Each number is 128 + 24 x the weight over its row's rms, rounded and kept within 0 to 255. Layers, rows and columns count from 0. Numbers have three digits each. The size before them is the row's rms in percent of the matrix's.

# layer 8 attention value, 640x640, rms 0.101, rows 610-639, columns 320-479
116:106115129110120155104140098101132088110125151123139092114102155148134147126106105106167118113113113118156146150104146099105115140148116131141117178117152116147140160131170145147103122157119144113137138110111104154175096122123132167119114102118165142133133130129098152153104081133109192130089132133123162128104141124106159161176133157122162153132176125124126168085137085130111134153130188137128140109145117096103104152206148127119076100136138175110137122117143117158109107071193096
114:139141112121129106134136147137130094136103124123126145143141167148113121095094132175108128139111142097136135098143094100124129189134139149135140163157131146116107078111131137123125162161112156150101136158116184112140118175144082142150136146113139148119100117101150113109134129150161185127119103154120126185137075153138163113115098164160123160136126160135096152127156172159108129086146100168165137134104105111078126134181129130141114092111158112142138151126165152115112121152118150
114:133131100121103158104159115130156104156152146158137136109143128128106139146141152127139100130124112121100148141125122100138149152092098113111145108082132118085160161131128093137140105140163136149145154134136105145087126125119146156120124185087109145117125114132117112148143118153113145130138159100082142190129079153088171109185112151121113172115157109120110122098106117171141125132142127107106135109160110112153098134078140116118131188140107153136092152141152117127125140119124115
109:134096125102116140111096145151184130099113113146083151152129111109127134097144108125153115119134123128085105115120116159094137129136109143099121150098123121148143077150121120113089152142126136143092115134116085123125154135123143096094129164141116128099117149127122116109106122081145081100090119101147130103135125107156108136146159051132145125141103132142160108101133140127155136128106202113161136127129172159128135113124151111118155100117103148115134116113150136096120134173119104
112:164123075127133104100151163152157093099113110103101148145077136094100123136166142114128140104104129116148133142116136144124103107157107116118134136169138130099098136124142142143132097110146160108094113115146114129078124106108108104137134145122144126138112115107140119117104107103091142122161146114108116159147144118116111107125125111128116154152108138124147136158119170193161068105109128087171154123120111108091128137107132119113137118148127110083125143175129159107131137146107099
113:104123131110140117152091170119091067128147148128105141133123123139140107147152105163117133157100130117121075143160116083111109100117097151108115140098109127131124120142135126158136078113174120152137127118109124114150109173125160086110125148129109159148119116117112127093113138139172097084085131139126173126136135149082115140124132111166130103095080112119123145121114126123143148108154107147156124134115149127160143127091139156133099130116173145169104186142125134143159143144137090
110:084095167160153117124076076116160098140134120104128158146098123117127092129116138124118170138164102100123107127098125164118119113123105142124092151115082135112103107102146121117122088184109132141116162145137107134140131144107142148140115148098077147108129109103133133075087096105117144116151120100127107127163116135108135110116127103136129142137091102131130150132095126139128154151118139131141116123142135152192113129095102126123142100140139137076097170129158092122144143097112189
112:126113142126163125141086075142110090092133145088123169142098138137112121190125140123170120106078123123158120098145098107114106122125118117142145120144110152150175142202150114094136161138110119075140099112118170173120110131125149148140153120143125117133097119126125132138111164129125138116109115125112153123095162125136117104134142119161143144117119130154130144122150155157115094118128163175128142102139125112140136150162129143112176170144160104138136139126148107104139101130115140
110:127108116075166155133150148143127149144150100129103152122166169095083118090106103151129108132129116152146149151153139124120130169125139112109138113117087169158162131147104134147132116151148176158126128153162123109151107124132140138144142155169115107140105110147080128100138089127093144112168124159122117116110155160114151189114125161121185108126169143167124105078121158064144149128107149131092092158125135138135128170172133121152119093160142086160137136115124095161175123094116116
111:127184141128114140149120131110093141105142115127135116109133120139160170134121179113141107113126126117161133096165079133134154142162110158132113111145136123172130181141147098159104143139111115112135146097104114108158098131117147158107166139113143167136109149127147148115116195102081080098160119129130138181103118099126131139116143102160118151091129130109141135104096151106140150103143148095109126112136131141130130180140143174125129091132120140135104108153125100086129101130110086
115:101112180090142176104115124151107150127098149070129156164111144122154142136087114143138150101123121106133120157132150124094124138151124174132115159123128113123171146119112125123133156146130135131133155121135150156094116137127103147141130078108144120125128124129154169144141134158140138113163125106131111157162192105147119157159108089097140125125078148167116108131162143121137121121129099111195125113105131142167127105065161134107154090164129139147147119131138133129114138103119114
111:129080129122123177143163058081109127091147133142131122153156130140099139123129158143124137105130119143153145129088163124135168125118122099109170083131103120154090087150170132175108145155147145116125118145135137114130095150121118109124132083125120086153118131129134119153147139114125136133151149146173096151143139139140147150160138106154113176157088138109088118139095105104149130169093094105130067116146130135133125122189158144114145113116113088134121123100171120128080153139134140
113:083160107108127128120134130142154122148154156124130110117075123163120106112169155114119067126156127148108086166081161126131123195119153120133112138149130118126154124138093096139146147139101150113110127115106131080120168077137102163109117103126130108156096115121124153120139107121096112100142136159176111154147126127123162123130120164099106183143170156112158111153141139128101133110166126117153161155096132153144110120122133123157179099098099092119134140136135126107114174130148129
113:115094134104125168120169106148118089140146134159168138126172114109140103134136160086138043139132158106155163144119140110155118139123139117131108140134116126133117087140111128175157138142140120133138099080093141156157116148143165120140114146152140131148138140119105139171163135098140160152128154109088181129112085173129079108148108126111085111138164122092140119128121173148124121186150153107082109097138127166104131100145127140100126148104107134129153111097138146139177134128099127
113:141137169138130148101145110160166143151113160138101109148159142101130153170129133106134140147111104121133154127159108148120152134132137140110113150135118139137132159158135124090116114135119097114129102142153148134142170145115147136137136161139183141115096142126142081112065111133134130089143145077152147114176152147116169108160147138122105161119117110117124122154103165131107141109106147116126167095124119082150151130144140089123140128121141108140117039119112096152128072153129140
111:125086137116153097130119121151130173142114138110113135136119140080106107095117145143070116141137123152114158098105122141105139073130156150132172078154130164137108161131102088158148131135139137138156136093115125149127092134111137087128158134149106129132127123159144146124107143119179171153150088074117093129087107175142099104107129097096124123162113125137117135145151149102131121145119161105151142126130125123102101155127113150140137160159133119096133150094148128165144111087124117
118:148143145112101135091095093095127126126094110125105126101168140164159133118115126151119069104102114152125136104140142133113175122138148139155124114102112138096153169165110108095157144133117125100114160131113069123132119156106154146132146136137124132089142126121104157123133108139118122127173141154141131092110144155150108135104126139126111150136106114122131141081077117130103169128154136141128083129157078114205095107130133114126132132110136134097123151115155174080136044179134101
115:117107159157147139142170130148126130158161154114094108140167148129101120135150127134134112095136118174124125104109123141116125117108147152125122146121131134106179100148156147107129088118135098165090135103137144145149120096107090138129134137136172113126139129129133126134124140108102151087138113118139132160119165121121163097156125151096125168116119124155136097113121161111103140139147094117185141110134129083119132105104133163131156126048137176101160118161107091136098105109139148
114:198160107141128126105077108128177151129096158151085104109125152083134103146153145130138123103101136131152133136112120083121176115097138134119104161122162126152143098122128102136154130128137144131147145164122127139148070097127123150116117124125173136111120127101140133140163072111141078093115144151128155166120111069117130136103102094121126127107145164162112135105082157164133147113121109141175129139156112117099139176114126129147128183071099134125141110077098126117090163151123099
114:145122135129107153088168123136149150147118130111113154179161108123165130120172108132108133106126115134161136159153138142122092109060123143140083062136098127148183135144129134144167108121157108134131094087126124110150132131094141118148128140155157163110142112131143128084106152151094164179146127120142135148106144121107110146138151097105113065125134127096178098153142100130150121136104130109127165123143101136127130146155129141113125115130104113136133147125136129159065162165101138
113:115131097154098068140110152128130168142156141151160138144157125140141130125102117160113138156137155143140136150138137147109106114100155100157142128130110131126124101130130158104101124165138108110104140146163173114164143104146120082138172131142112126134150134136125166131200138156145087146158148076156136095112151111108125134139172158138156130142150117153126111119112168125109139140168073148116131129118160128135144130166149104162103116078144155135140099144140109104171160120108137
114:139163125152111150113104125151131096152154145122093094157109062122106116177132144151124141145169108122110106108154193102129178105143151120155176124096108145130140078160125110083160111132099127122111127151127175083122130121114125155146136161117137125126112128100112115099099098129122118119127116122094145094139138134116146141142162153089149078156123150099126121133130130143164171095131145097145091132135114103096122131154135109131103076124133155124146116092133124118105099113130117
113:095124158138171169113127134123157107170145137150155126169087133175171121117180122128122103123125131146189108138148155112137116163073123128111192160147125142164110094140131110108147154211110151116093154110119154142121146156145117116098129119139149157106142148140111125178098131151108133116165142104142127143151144134127134138131171125112130122161125103124153111154114124157101156133105150160131112131162128142084159140141140172118174182139103150139153139125152115082108158116149178
114:114111154149144093133126098149143149061145142083135165110137150103137108151127067146127094088099083112142151153144093076120099126142138115109167114109125136134137127112111129098127066101137122123120125168108110142119110141144106116122149112153081135100127131145115095127136125078140137133123158143128140143117146138104110162120118132137148151149119108127146174125156079141145123096083125111103152121124125090117169114159127172120141117118093156120153141170122107126104136127141139
113:159110141106177106109148093092147136063126117140111096104128117115149103126158084141142104151149138152136163169154144135148107105108123114138092137098132162124141144092094113144143152099128102093122078122132183131137094107139124164124069125133137180138097150093103105135113143082131186133113110090160158102121125110112116148154113128114079091104140113082125125131126101140144135138152126107141134120138149134105139119139150096127099119138087147122133110147103069079139149136110091
114:147087141153106139124139157116134108119119108133150146113126175131134158151147170185116128108140136125159165101170128153105123142124128136122116174148129121119109108098122122105131131137131111140127144120151043126121166121126107105127112089132086172109121144124143120099123189100140101128163085039129168054151121098105114135152157167124105138136088131173129139144132143130124113111069079102078148120136095129148116115124146130113139162129140115122130173078110169142151135149110167
114:104132116148122119124086141122179110152131129158114118154123152134133096118137153089110093136152094120118119155122144128135136141141118088077136105111129140099141091144124138151114130132121115087130124103121118103118118093122154172099128170092102069109105138173137113202114135170139157109153141144120132104095111177121118167097119132098151088121135156104133142122120075135134121106159131121134104135130141134143135118167103141150101135138106112113135146120108120119092125180185086
115:097105105142142120107131113142178137096150140188109093135111104121081117112164125155096135127113148161171139129125128148110118175150132101126076081134147137130126152148092093127102140177137151106096113117126167131130114119064101146137105146125132131115132120119131109192140112093119129154097115134152097115091129180134115116141151121136124124133109096110139131113177159085141128116112103145155184108139115107118154140107108172092137146102134116106140103109147109071108114097168105
112:093140162085139059107114095128152126165146131111133190124189097102128131133137109131137131108150111089111113126098136099119148133144129153141179091143108107100149145144123100095112149138124128118162118181104139119139126123100129135102139111114127140155105150128126185152150109158148143139141123146157105080127171143149121157102109117082121149138097162114069117093139063144125122121116133164134149115116056115120153144103121148130117115144110128125112211154151103134138132178141096
115:089148148120094114106090128165119103145117077135127093101128157135126087150133146085141156119113155126121124156096110105141145138126122105115138061135151109143113128133105115128091133148145128136109119168131152103127126124150119093119135094128113142160094153120113134099134108155125099104075131076135088105165177138129089111112110146136137094157143129063103108133172118119139119168104137182143133113174136128110133160144120137142097116141107125134127129090129183157148136134145110